Each number is 128 + 24 x the weight over the matrix's rms, rounded and kept within 0 to 255. Layers, rows and columns count from 0. Numbers have three digits each.

# layer 6 MLP down (transposed), 1728x576, rms 0.0357, rows 1473-1613, columns 144-191
153141143114133111153099111145138115146126157093100153130105157146108104149144166115120084100117145099153174172129112127105109143090094043130143
107128101127112126128131094138121138083152148140100160116126131179160165136120182145130089132134170142129102156146163132150094115112058126138111
105103156131144152178094090119120146171162115104131131106107095131092141153107124133104157154143110161139128127087111134138137154112060154137147
117138156108138156150132135161116151116123086102135138110114131141122094157101154170127131126153120159127128128133134097129165137108150115151158
106116101143131113142128106147097116136123129082165119100098138182138099107118155128132147108126170139115132159122118112143140097078125169130105
137139155086085117095156094130130173114130173131151143160096150140134117120119145118131154155136100120152106141098151153152127169109156097137194
133098147140090134113135139112104113145150127137132120147109144142134144149097153114145123127121137151134121152109122122114155140112131191113109
133107162143162102130122103144123109125121122129121149128134104108159128145119146152170158123132107134143112107161127093116093116148133127150102
115122101130106146117119149149071163141157109128147123139125154131142118130107086084089137127141126121111119100184171113127112080185104126132166
157173124137113122098088157132107129130102150144138152124151119161074116132097127168105171078137114107135151075092106121133163142138092121125112
117134078136127104121149104097132154099099143113123110130148092136156138133098159147108150131118138135145182090112105137144149088146091120097142
123093071072145126133172168099127173122134165143124141122144133080159164131120110099154162109117153142147121070179103185093172168141128178064149
117113155111146137124122166162131115129119111147139129115151134082122092135077118105118182093127147091135079163172108121178101147123112086166114
159158111142137149103147131157139132140121147120185145125132130122115120087158123137157137143119170138132099150147116090143156083103091124172151
143156088138132050138100124121173121142132145106164184100125115134165152175132101155118133130157100103156142110140107122145171130148145138123088
124088100125118142144138152136115143137106120151116122138138115126164127110120119131110165165136121126104126164167120140167119138092114140080128
144173107050117138138162108132137113115107141144172155140148148137155150126160112154166103106124129163114102127142119124110111152159144161120103
122094144132126092140120151125116081151147131141120142136112137118093126123178134089126080117136146156143097114094124134118179115106134124125105
145134099150101114160108111106109098130120098160116106133133125126134087144134134129139128104073147103140124100133110173145161149131106103131125
114106126123102159152156147106134097110136135125113087139102095130168121151106130149130172104121129054120100124157116163113074128125101141128126
113108075116132094154122125111095105136128115147113149129143178145142118098116089127085105124171091134162125109116164172137100161118159126131166
127128116097134112128138132096143131092129115153118140103192115139137140128169106096114119121178086148121134164095120160117141154192114124109174
141107139123118114102100103132125120129132105143145135095126106136106106143114125134136144147145133083156152186123079179116124113141126155156086
148127156110116143117127124096155154113157114141098146122180098158083110127086133143149100139123146119137128161141161172096163132147152108143081
145131175163132143079135149161103129135136135150145092112131113123135121179148119161163108137143150095119106136072096128138131134104109094114146
098159145118137187103159164101139164102126123124118138154115149065094154127150128139123130140120154115122123128105125166103142139124155113151146
128116117107103147080101096154124186087150126121119142118109152121125140130155140103119112109131161163128160142129133139060153117092113172144103
166133112111104122140141147133132128133130124136099116138115134120088129117117132149103147111129139131126126102104145105119138120058122100136127
178105146129108130120113125100140087128120121134116104144119111128152118093114131122121139110108085149147158100108116103130123105142118136098140
151159137122100153067110101123174113137154069141106098129146140125150140110110146174128114138084124130161188131123141152132105102137163092123103
091120085131131112120101134153175121136131140141147134102153157066113159176157117115128177166145125135171112152147124152159154120130087176153129
120158097161142131132113140133137088141167109121143125169151150127152108149121100096086099083121114072118137174095102109135105103124115149133108
114091114085125136158158144123129123133117150122164137131129089127136155133091113132148080076120150097132129140105098143153171151134110155149156
089159110108124127114115115135131196127110148109140097128090189150088124112126167126148128147129144116166100149111111119123159079133140141134101
134128114137117135124132103153132125161129094086158136175129182194121103097130141114117189119117140118104154118135150105186157116117139128105100
135127091093118100124107187103104150142143147159137083145141135180125160103158110149128110139138178144138121149092131139152134158124107179118090
103130123131138140133139134144091142124132102131106116128124083100161113108156112127137123132170134135127115114122147133131106134132138115164121
142113112104163162193145158101136096152136102139121127118112119139109097130090109129130122115130117148092126109130112174129126129087157118072103
132134091142124087104130142085125113112125100121094155124095147132151077100137162092101154157144070130124107145087107123143094137116178145155105
123158143127138117118111159060123102147082112144105088181138116150075113116117122077150125128133154158163124146115139146160101150158140144113163
140135153116136150114133156153098128098084155109134147128129112170118111139135132160110118130149172106175123133119097150133122137119149106096160
138104113104111095108145141135105098149160115120122093142125158115120119142134135122109143142159140119081125174142184135140112132135142122130150
085126125121155112123110118144138139122157102113158122134133107133127137180120117104159120117088164145111139143102114166104133112139150173130177
123111107147115130154115119144135111124157084051152152110130130106123142133152141132131097100105139122082116169118119141090120146162131143114132
168141144120128152104145145107135132113115090152099120169111132155145133114183139119097150131125128109143122136154091137149163121129111113132138
094103085106137109103097142159131110113133140092165128156125161104113101092157101111133089118126127175139106140175168163122131134130150134118126
167145163140113156157140100129158126115162119090131121140145145160097137058120099119137135099161103160128113115128115139125183103114136129148125
095142149131068123119161134123125129148116093141084148132099140134109132164179131151149133132124102106105128137147151136092097132085136125090092
078105167122133144117137138128127115144116172133108141086108147094147120128150103096132153125077106130118118127126122113151155107083131133178129
130060097062127114162096177123120150132153159110160059156103134138157144091105129105131131149122112111126116097121122126093144134119147190120099
161084167079126135154132145107153116144130119122145145126127147136149157081102131108116144123116127162117130075140108113131152133165148124118102
114125132110099121171081124158140094132132117088101071116136121143093095138161100114107121093085106131129131143134211106139106114139135102106106
159149108168121163142136146141123110145135121089120148133125115124118174141127109111114095145130122143129131088150157111134135145143094123142137
115106131179165131070111088097064116135114147135148126180206109118130165158093136136131106132138107074077157119145137165113137171151139129156135
138122137111100126110104145110117103144122149114118117125126098137139132099158134145126092077118146155175135136141129098174107122149096161149134
133173147097146130178178155089109148160131099135131095146153127125138131121154156111118123081119105136152175154126140146130068127134162164102128
124128135117128094095139109131083084172088120155091149127126117128144100126135142112119148126125133143122160142127125126089118145121129079106140
098124140128136148139118114129101087127094115124139137138116134137162097115137136129130150147156190169153143150184117078134121101150136148153105
153115164130143093093097087113141144103131132131133086154092144144117121164120069113148127191128189098124143152114125100115098154127105129107099
163107093124137070101123150169090117121168186134135132144094159163121149134142162177110115118090102109128089090100099128102162077118134154094142
178142095117132127110143152143102132154107168083100136110137181154155131129149151153133127100096129140125103113140125126155160160150101130105145
114118139131141149127099149096128137146184127138123132172128067115157131093141127099126107107098116137155094128161127128144073113160131161132133
085110139088125075126154134112135123108164112127122115134099149110129084130098130142122109127102083145121197147151105159141100083115165129143152
101108113109128156119164136156161172110124141127080148141131126119138117163116088110134144106146124157086164122151125128129156132096095132105138
171190175132132130166143149140108111072137112142137137160137155128098131112119102110096167143087120120121116105133111141143127105103137116121128
092117137097176136110138115146138125067102125156135151144118119131148138127098124149120092103088088115139128126082163142092100137133133110147140
150116095109195149065112125122113157087090108116159129074184116144114118157166117119137119090115144095119074124105141141125103095172184124155167
133161115144118102145115128122130113124142164143114127140116170116081150147108150066138147123133099139109148132134132179130130142120083109128140
085080112124153118124124127120097147150137131134106113097146158118109140141141093105155129109154118123118134131147156128102118137128152156142145
135088123118142119129162096144118135123140140133102125144143093101119089118104124081132135113141153090188106142160147142082129172139158119153130
137120150161154146092112145090117135159134141133139175124092137156089107079120106100113159127120129145150115147081105141113097118118136151193146
159134173152104145126153110148119141137108134143143148130112104139119160085107097128137164092116137134108120142095111159143122132128126102114114
124128102154135098124141124113136115116124125149093104137121127139154124124130168116080117117124167169168124065173138120104090115141146135132145
132133131133101113119125125194074117137103170156134148078128069155112146069158131120116156137126131137092132079113103075100172114100110152159136
140148113080133134124116145107136108147171146132129130090111150159166149099105112160149194134098140117126121142101132164129097129154126130117105
123123095136128133200093125091142100087133135159103072104137103192059118103120140111139143124133100131126168130104175099096126117126128167121126
142163094150170105121094129126096085118135151110144137147115110162121143111077092141101102146150122132151111156112143149117124141139142127146113
099099128145100118100099112145123112170086140173137143097121139128121124102113088094142103109152160180176124111100136146127157125161112131153117
118165131155135148106117101163132127129135131135127122189095104101168135103126120132128140155133179157115136126122122123138117141139110122104144
106094145114132102120148147145116125155094116119114086151115133146135125151145098166137103141163140121129143131153105102147130126109148136114094
107112141159144135092139098113120126136134078110126125167160121168095171158133177111159170107136134147128100112143113131132140125084095114127139
130132134107120164123106146141108162075125167040161123137124138126177202116165117123130125124165135095172144097102115137100144147134109135139146
185154150145123127098081088098127115140123087116174131156127131099160130155127149127148152140166125151151175113134121127108130123123136117153088
134136105139120170091136158184130126137142132120120134124102110169160127108110113104125158156129115156098146115142159160143155170166101131115103
127152164123115126116147105121121119100122081123077103127118141150126156107117171153089120138140138116105104164118098128124085113131127135095106
108126153113156091152112121129162111129168119136132084197131130128099137153110112155131178126147138132113103090105125170137073098123142147115107
069180115109087135140137123138175190183154128136083163125120102124133116200119135155144161150145114107083120131160155127105145147158119132115113
158109108127124143104093156116132089141169137091124099150145145118136110145121141114138129158099117095136177130104127143184116128147115135120166
127102128153131120136144099139147097081140122149122124129165129112095166134089106107152124091117115104120142175091118101116139151097126137136127
138070122097076111163156111139112168183141156136123116148102136118126156134155055137164102123085142077107097103076100091127159142143131124144173
081121174139135174105140115101083118118101171130148141124174147133060145122091090123118159109123139102117102130190113108123082145137131117134138
106107088106087156122133161110131146098150140068140136127089102101145128129100119107109162109096126131146130133140112180141102152125129148121095
123135135123156114148173119131127152083098167138106133141133124105112146134138131154096154134095135122131132153142116105130138112123122177114144
144128095132130117099100128098110125091141116116095110141086075127122118100106112138119171123105128114145110157160124123149126130113113125112104
151160159112119080158156148118071129122123122140110147108110117165154160104156126119166106119150105094134136116153112156102124087121090113098105
097054160128070129100086169141141109137131148098101135135126107160134129165157139103123139130130130118097133145200120122134115141148112143121150
100152153111131170162157085130154121140097100138168112135099106123124104134118121109112121138142155110083158129138134111123105172128103121125154
132091149158140115108112133073147139138125141140118123147119134139134141104126096101132144109131154137147146152138138166092154134156143098121119
146131145119140111172112121139148123101190125138167107121126130106151110149104153122114074184151117099116115149109150106105100161135131131111105
123124092114118079124125122098124168153137139107146140166100097116108147133097145129138152103130148139114121180093133147106144149126130156125152
163138149158097130153156142124147111128150127141108095098128128211085154152109127144123139101142108155142175107065133086141096149107122072145142
135139156129139105150100119114099101103154135093151144122142101122111146158087094142106097155129112112137154104125107157134118132143144102121070
117123152147068132154089084126129163092145126107143130135145127160117119108108138134118115090115115164144134179123150142113093121115112152123157
117114139086086101138107132158107127087145112162086146141146117158103136121139178140157138115142171153114138121106170157149156140114125124087127
136171164107090132135117101146138126138141087124128115131133150155089156178151131143128112147074124111118182118138123105154113109143136151148122
122129188112147142153134143121172119099154103139131125101152159097119132148131105142099152125126139111132159123136077122123181110147113120110078
115119139178116111134108134139183089105142131157093117152138154156112135128070102125134136115151133122118121110111131097130116124130073103094110
135126121126120117109158109153139120119118136166118127153135082167159106123127117137150125125062094159140095186115112117127101138120134112124154
123168143149105124164110112100103164136120133135129127112138155122119143106176104111156184135165098119157091151130162137148071077162123129103159
122136145207160100157179096101117142089113097160122119137085111173100094135126114119096125147105141134163136142114117144113124134141115126104130
110113075153154129113130130119108172103157111133143156178111074109100157127096095133114086158124092081142111161110139110103125108130101124102135
118119080121137099140123125145127116170126127104116132171082143126141136151134093158151114118104106129170106137137142129127122147166127112071138
137126094137128151143138106111123114144125126121156069142139143138082114149136141126113124162153097121104091146106124137144134112115080096090147
121110172115169100159140119119171122160160118089112140117123130123112103114088091159115164099149085091119140145158105089131190131113141115095141
158101107176145108156172137156120081147080203098139133140108171087096144095118114096156161106128130132148138150116145090142144119121113106098161
149110188130150103132128102122141105079113105100117114163132097084138089172115172149118137103117125108124125111109092137152113124096118130140130
119172157143126119130120129105125125093136133084131114106135137110067121090128124115121093142112135161082167098147092087145136145150101103142148
178150141165142145099108129088112145072098137143131140167123075106110126133105129129171151119140098132143157149162134095147117150145153125138149
165171144162105158106115119157110132105125110144152143124124099108127143109128120113116154138124102105140098157096132130127163139104093104146123
090166130120086150106136108121112143105143106116158133127126109121109113104139129131151156140128162160131136117114181152122102108123120120127148
134106148134126136132122126115163143173147130128138134113127147153183125112169135139134130113106127130135114117114155116146159094127113142128118
138103143116124130145145136134119117145096138101155108145171131121136115130146120199130156122103156131104151077140111169140125147110125107164128
081118120140126114136112143153143124114143140109099124152142138157120124121115139091147121110124150128149151171090127110118123124124142124113148
104129117074135122091119143119112125136112147133154149163138159104103145117123139137095102136122104131130120120098112121098141141112140116120118
117146125115157138151141132152165098119160139106126154104130143107179179145140118144144175153121128166121144172086147162128108184123072140117104
052105107127119152129163095118132112100136133149174170079138115159106156162119089123137123122153115103161095106129130090093140149135083145149151
111154160135121091131118129109111146115114127116124151115141159107109172192102168150159118121082124163077129142132147095147129092103124105183115
134139096124109132104082113134128122127128109150106102126099077138151115118133135089161182103108121144122126158091143117070077100108136125107127
106119143157111136130102111180156142115143112108102113116113148108111136133130119157116121114171132198130111156141126133092108136109144116137161
139103124114139126127131100100155133150089105106143114112163147116102108104131151092121147120092128175135141129115128147107110100153161128103163
148128097164138156137157126129118122119144165112123132127144136121099129129137127161102154115139116104145129097096114132131113160153145136161148
098094135113133153102114091152110146148109170106125124138123143129134169130097154153118094128136123143158130150166110099087193091133094137111112
123121140150149139125105078135092138143163143087103146149116164135140105089160169112106143150131103097135155162110185149093115132136115088131164
108119159067141121145119135119130111092123121142156141119167148094127138128081130076124136146143138120135122142119140104139142110129128154165121
127112166119113110122119172138146118178146134146090131101156090141085123167200128143117119128149131112126141108138119131129151083135155092142094
118083117098149106137139126104140140113090122112115162138126139123151109122158143132142078114138138132140125118098137151092120137113119101152155
116123115128108139149085157112132138130102108133127142131128166152172096109110154120141167134113131102109130135136140132125141136119142168143138
126098107158121122184140104106102150133104136167143183142095091129150055150116101156160104122105163115125162131137103143132112144137087133140125
147124120139117146144084119120168124067132118142097137138102145162143084157118146158119123161097152161126125105162120153149084113160140114125144
046107122116123157092137143126089128144088114103110143123129116130114120140085133150155141125209125168109153103140103112122110095076146104108149
124118075107117168144174135143121112135123142107133126147147099117127144117112095134079134169152143131171089122159092117099122134128141091145111
# layer 6 MLP up, 1728x576, rms 0.0396, rows 1474-1614, columns 144-191
173156163128139104122115111103145142147109170156141088119126166136140129147163099100108127166138088163142137145151160126150139081120122119120127
149143123103105127077141149133137155099115151165139120137095125108123174105149138120094133121186140117100116158153105111093081126109149149124173
116158133187112144151140115092134126114170163152111097123150117101138138108149146106099137136121118150115134118122142146105115126126128153115134
150167158100077095119147104172113138062096135112119145136148153078155132119170116101101124180131137117174116132122158128086186168162105141154162
129139158134143126157110127133164117152124083150075130131136110106127139143139096172118124112110128160144098086162100130109116100123107122126109
161136131112124101178118107115148085101088111119101125147133138132143085164111132105130106175077110115120147125143162151116138120103144108105130
172155112116123117139122154146133132163160107091103147143137129156129129115131132134104105110156148144126148141131116146125091167127139149075120
136119121154116126111084141161130133149111122159124155117100119115139079120177116117101147144141122099137107118164115140136121141122170110144144
132136158151127141126110107145172138147150114097113135153097153103146124153129148150112149129110077147136098139151098117080106130132149137116145
123113180110116142101141163175090114170139117103122107101145143117094102091163110088139127154128124136117099136132106133075119146121138158156161
136153119127159151092132163088105112135037171144082151109131163121142109125177122078128126161152136102139161144131132131111143124168131159067156
096136133167128080101103108111114127115127148167130131132154125166083135123159164132144123133118090144150115138149151121122127125170136121111177
167117137137149138183112162107142130101130163134158111128131095093161136184149094150123127098158132114137115105137124170136139125159161119188184
119110090143127155137145135097109128098101121155114093141136098104099150131122171123121108134161168091145090129115126115082121141135147142123125
183155103141093132164102131128127164131105112119125132130113114165139112151102131127102147129143144121093140149138121118145103131121125114095132
148142171142117125157148133124136122102151119107125096058092159144130112179121103125091130144165100179133144115183131117135133149180119085163137
160151103133121112128143087141141161119133151138119070115093129132176104162116128155115166148142109129126113101144104127125085136158132128132122
100146165110099148136187137139143132134129145124152147121117145144123138168128080141117132151128087111157112099145108142145126131136111132092162
158158141113131122127062106112140162124142119119132134149102117156131132098147173118092107149128157149103153130126169123143158119136134117108129
151112151133108151147138122180132157147111138086127145133126099139134131166125148118146169107116166143142125133130098141131132125173124138104125
124140106179124105132136145123104157137150147125107145125119130139097126138140176114131110119093185117132105114115134091115131126101114165157126
143171122162143123157124157146141134134113154120105124164141169122089070135126135139105138112129131120113104109095137109134098167151063135103130
164145132128149062131143149128135126123118125153137156129135150116163124128154083082162127123104145165128074155079091087143151144114085150153154
120156082132136071142151136181151088063144161108141167128125139171107128128143098085057138159145106140106110134135156130111121153141141152140120
127138126182121088135107129131127081151151168111111097072120152119178117147140111132092133105134145119130114140119126126140120146126174098122158
095157158124091157187119157112112102165082096123151118134112115169110126123137131097151137178087123108118147152170138121101145142101117132104138
117172143111144135159163092118154081152164153126152157114098199117129153130132127137076117127095158141167111165159147127121122117141146130102153
085145105163138146111128118130160195141136122131128164138069170145159109133154157145117120151153154166126091159096122107120088158138148158136122
168140116165076147100109094129136147103099144140128149114091154143105113128118133101140153143111143155086078137110077160115139129120098130132123
131155139132090125165123070123159179139100150178128134131143127087117106132135134120105153121096093152137147130110152124118116109171139110123141
153127125129126089141132143099122146127103164079143125121081140108154114117176133125122108135087157158110139104170117130136112146155089091149159
162173097134102108159137105130106142153173130120120162091156162152106132112142110120109126178121129158092140143131138085169152116106097097141128
147123144137131126095144185118162091087137120087119152107141085112145119159152118095129127126111138129103109093137177139140133129100148128111116
125110160103142093118113129128116134127133088126129105115111103132144078126147089116102105119152130106096122139127123167081154117111119076137144
147129139162119132131116089145167148162152118121112147077141172105113151180128151122113157131135155127134096092132186138189138125098169086147158
140131111112087099126108130136154141135166141124169126108073143156180093146121130132086101124122130189124122135149141099143104149139140103131137
125129144131105114072145105116167149132114163146118113102089139105139120117166144124144137141160141151134101109131148093124093137174092130104150
116170129172100168104123150111113109122110193146131113124129151082116156162120123129159128168123120138089157094093174167132147159169103163092126
095098158094129109123115136117134158117146113106134122094155150117173152149130128132150136124125110131140121109134138133124128078105116163152136
103109129159137106088126079090110145165166132172133158147107169139131145142146101136151113125089139170099098114133108099154081122116084117073126
146144141123155092111106133133155165105116090169129095098153125125130101145131119127136145133181133128141134141159105128121144097116112092118120
141093153123118100124188129107131173094124156205118121133117134098128099138143131149132136075138101107047135158144099137103147131153150136152137
134164107132117089123125133123117137125080158145141108126138112112110140149110111153106136154124098143117128090109138149152090135140139108074146
145127111152122145118112126155115137140118169115097130080082170104146084142115162127089157149169130119118118155182098081138136091121110160103136
110157132127133135150162118101118149106099130141129090100108156129116093112128126143151127141159129091098078144108144098083115114133119133118174
146147144147101060114105111078145122127135187148081114084110140136121104150142150105152075145117146104128092144144175178126123130130102169150137
150131136139092101134125134097097127105132095084110129129127166152112127163119118153099114134150135127135136162140114106145150176166124156114150
124139108146109101161129154110117127109108123141075168125141154123123110130162165138171116149130120125116153100135159153109113110162092176156111
117145169165123138084147112114126135122108125114101138096146129160104124181133107116169122099132146110109080131175108163097136153138115141127152
139173083190108123141106119144116114121151151154113144091153102096136127148157138100131134122145175199125111121155106167156081097148128162145142
134135113128163128106144166112123172135113157158161166148124130116158171124116118123122131150161129138117102118104077145113125131113108133128147
113117120093139112115124154128179191103122185119130095105136165117112117100127173144142121099106139135118127126137135156123115097136120146130184
153136111120112130137137156120158140086171130151117121113076140144151112111161146091113092166110125169103128115160152133168139093126137084101115
106162112146168097132129105136145134098126112181166131122140142116115132138112184099100146157140083124129126137123132101085147143130124122119147
112108104152141132085162098153163120107166163154108169125130159122103087150131097148111161161141138154069103065137138116121163125151103116173118
136106155121137109101112129116173158115169124112148098148087158140127128104135123105106154124115118176112103117148111110137158127102125143139121
147130106148137147141119129164127111124151175093101140119145160110111151151132105100131148155145119138142081143139085137137120134130122123110139
166161092141099175104153115132148124115124106120145142097105118118133089110121114136152132154140143163165109102100111111131095158141170149150146
156111153146119111151083152076139146088148128080123124108117093123103153151137136100127160115195193118133117189144107161158108173107085106141111
128145138137107168145105134122164135096111108118114150121125103139111127105125171117084132163150127109153133128085090144127089137106118132043115
139150137088138104112152111133142149074143125103150145130073127165067150092147126122122140167131100121097063110146179116129156176119119104098126
143137107110128145161133140093158130155119154115121122141107127133139137119136096116130139144137177131096099107126101126145137125159131159124143
159141108161077054165093138086122096096113123121107130134111142133158106135172133128162155096149145138145089134128156125137122119140156134102125
108119120141150118101130117066137155155154150158130125142120132115151100095127117126136116163134194123131138115092141140096162113132085094144137
142120131124093129133132104114165103137173141174115149137075141092116091146122128113113155113169094127113141178169128106135108134140116150138117
147145147140119150150149093139148141109162147143134123139162147137167114124129135099142092152147172115098123145169124171141107155147110151126131
156077132098126086117158158103136128094154140129113119076111135110142147149164133145162116172162131138131103133129145150114113110111155165161143
130158149170160152097098134145132145137095122106161163198132132145135156122140187130097119128088113142165082120117163100083121148135127129103144
160179097151086126156075117090142150111101121098164174110099134163136127160132163131086123129139112137098132114134110170132139152169092136139108
153139141133128133171108101103180119128136165131099103113095102173130083150124114116109123149113135152124112127145125118122108155132099132116138
133135097149118138131142135117134149119163156169063104107060164115109119124130112142149100144089173130116101112113141101104115085090118127127108
128150130105118125095130142095112125095158104130169153109088143136131094090149134093163181152149094120110101160120133073114103132141101125130121
132134183137111121149105131141107112128136137128109102126121173162137151149143093111169087079134158128142165157169127098153109174135115125109133
126122181162150128170113115095130137122117095163149126152116116129145112127148182100118097142171124146136116154111107106116179137148135132173164
135138130157125096119175159162148142127127144121141146150123146059135133140123138108137130114106151106154096132133115109168116116143131090105145
094140175088091123128169124162125145107113179147142101158065152135113094194174125150118174096105162154162128129133113138176137108115100111135176
135120120115136118137151108115184116102122140063141134179149150141130112159146186169156112174172168093090167125140110091173154156079075108150140
131158147128096121179114133092130082097124167108121136137142142139079148147116104096127113121058136117146120149119169138080119113133141141139109
147153094155145122127101086148151158125140168124137129101144128093106155134133178060097139132108116136109162131145139152105095131154111133119118
140163088089095113104115152130170144113131173098145125096105108074139132101134111140133151158125125100122120146105136167108136162164112135126128
113133123168161094113178140126148149126147153149134120120099139179110105138136117124136146140100146083096139130119134160137134095115131113147140
086128112126136150113138106152134135114116112106099117121110124131120110135135134132063106183114119099128123141127122163140105118132141133131168
095114135106125087120169130112106153116147165138157104080150138116084143115142072161146113124157136110162102179135092184102142112127137152158148
138161158116131117138088102108115134115119143196130172133128116139086112125166160095161140121117177148095104180131163112126109137203082136150113
133170121114103110163100162104108112125117161140139137115110177139152093099124175119124095109096121131130096105160152138105148122112126132144139
162137123170138112088102121131132121135125199117110134127138091113146122118163118069110101132085129131134166157115100123111158133110145107132164
139165142166111138139169123130120115102118154135143143139121086117154123131147134066106150104144107151085067148145097112080129118122173127134150
143131123116122103145122135110106180154141148095153158131132146150116118147145122123093141167144076151135115101150094151160148137133107134121131
183098135127138124128122116108117132107120177119121141110118111127122104120161164100075095116159122144134118132136118119134140096115154178119126
083138142155104103123136125134117112107142139094175092136133163138128108138174103117138212132142094135123131152171158105130117128113124147169156
102172144158071138169109091149129139122160148143124125143151164105110108172124088106124107121104086156122121126160137087122162127131121099134187
135136088115123132128119121145111102149117128107109114096140121163086104143130116154135119126151086141159105100102115142183084139132134077158141
139125174110097101125105104111142141130158152130142176154144161101103132148143153122167104151128150132120131118137113142112135113165149134120122
098115106155110157143111150135169137139115132150129112116147159159108116144161164116084135131118146115131120117152175132098165142085129122127147
103149116169083164130128131134117174154114146163149100131118134109063138117143092148111133145125126121105119136075141125107146129139148068140145
175150159121090132113118158133112079124125140112128157143145120142098134123205087102121113127116085126172102144147117127105115114130130180124132
113130091183102101129149124153119147080119178148144156124076132081144137144134123140068084177136116128077100150135140136123109150127117101094110
119105117098093129086166136110140111105083131158169129140111103167123133125184139128141167117122125090146108096183131141133145116120103123087176
148106151160123140110128140143126097089144137104109140145109109140146121121146143109150106137139091119149118195149128112148099125158151122095106
112113111119107131103104127129131123110133144118105110137116135113121140116120107091163125127119158152082077124186105118117144113132120079155095
139105144154110136132146100172111091097140151090104129159113146140125087148152098135152113127149187150102101119137146140111119145149140131140124
124117134113123136115166151138119132109134143108134118134114121098136138138150128099093160157141102076154117138136094124153110096074120131127121
130181110162175131088131133113144117109102138098158129132116096134185100152132132106099158109088165109138134100152120134109109151133118135134121
146165121137082123166138091092118152085173128122109089131143153183103096163153149144141110129145122138111099128137132179138128121142147133121127
127121148130101099178098120134122145134131123128105155121104110119078137108164098138109093126159145119156112158110110175157089117112132110109143
167146099114150129086139162101105133156133155137179089158108132122132147114159143151104152151119100099145167140143132109146158106147158120126127
134157118119158092094168137148111145100120152133147102098112166134133098180161122123118152125179143097132136123114122110165123117153117146140123
136126098144138142113110155146134107157132137182150111104124085139144093114145140105099093103124154133125145126142128138130145164123091132103114
100131104138095116107120106113140136096121100112053148105128138108156141130119155132125099110142101135091111109152120161107115192111136134131120
113155143130108116183132105099146125107108111127129150079095101138117132169167125098138115114138200109148132115133107122180103168132126126163142
141110173128104135109085118120117135077108096141105113150150155153159144153124146080133073121140139133132159109142126122155140098105124144120127
123111189137123111167090116124124120111160112154056158083108126123153102121140144104131111130128155121139112140144146148113162136174107179124134
148162133172116119125099165103139173129105100152140117166141144114127109130139131114096119162105131140104157122093148119143078118139124097095126
169143111098093138129095127142149179121151111117134135108089137168143135112152119093089105157150170133122133154132107175109074127201101142146144
078117098164123109159121156132094144138134144093121141098137179145109119115126088082136143143134179152147130088104134151102148144132143152148135
143137102123143132144115140122131142159138115181087118107123154125165159148148136150133143105163136129147148126122114167129107105096131141095134
095132109129132110139108140111141148115134186105137114116103134138129115155144133122089109141118096099121106131111118154133102093107102130123121
117108118122141115157149131103129093136096123154101120140115140176112084134114151152137086106143113149122145070142127133164101110113144121132150
147141110140135108177171147164103127111153139124117115139131157119137170187092166113170115100160083137151092132124108114103113145116145124124129
143079144119112112113137121139096141110129137137125120106107147110103134146143138088101089157101124140130149122094080133118106169096150097141141
135110098124127122139112138131142144126140168120142124100105139192143079147154105076131172174129134126124097146095152140134126087111106128160154
161140127139145153143139122134123147115143123137161148140157098163143117136139167142107108114108099155116134126151110111146103121177178116099132
170167119193152091167124092139122098135131080112094075141131114120100157141122154107127161134111143159105122084149137135102112132117146134103175
152169120144116141125139146114139099110161131085102089119101134153099058145134126125134096121137127131114090130131136133096139119140141133136146
156141127168122115157106160127149146126141075129096096142120109169173132126128142107128136111128157160126138125109114096149097139191132150127105
131155114087149133119074121131135180152105116121124118134131125123160137128115124085101093120090100131127148119099098141103123136140112191074124
155155117134160086155151120160115132111122114128146124138115128143134124136138147126130101128150116140139117177119105079150124120183128141150157
132175126143122124130141128099123105104156113164092165098108096105094138153140131142094098133155114103116107114185113169145127150090142114108140
146176157149105130126093107140127152122118145088078161084101141123143125158123128103122123137060163156118128124172118133141121101113128155121129
119151175145127114193131140129126130138170114130150085114131143119124122152143114092116134173182133155098095106133139116130125119123144137115144
131146126166141099159118151147144087067133141116144146138111148111082140181155129091084154125184116094133133099100134132138112121171155099148143
142133114136098154166150161117139126104106126101131076136129138128129149157135130135117119116160119072151096104174091181171141127142144104106167
140097100145105127121143142144126112106126183078120104099129148129133118199166164173106138118108106149138134150096069142137120157147133141131138
117092099141094093151096084106116133125140167135091114115133125129149109138130144110147097144145129125119120113154160100148120138128100147153162
085149085149155120146137122152142097131117150130132048156104127139118108125107143129125127104132120129134110095110165134096058110122079133111124
120116099144132114114144077170138119139135127114074109138125118127092154149145110143131103184158119160155118093130120139126090134125124128125113
127149145162091118146131119098116158174116137124126097113124089121100113161131115144133131112123120091150107161112102146127131127132145142188142
122131129133156155126116178129134149087125129150114164101113126160113116146097157087119132129128133134118131140112108118109160169117141145120130
108139162191123136091133119119115105159164180127143132133058156093184121116142138116094146119131148088121085128171146094140079173169114165125184
139148125135096119105078144110175123096100160159106126087107131147143115117159121122146127105165130116085112109146170130100123136146130125120143
125148157166123134127115153147112115170145105130069102135065166127063134110104140176128150155132128120112153168161132131154128111110128120132119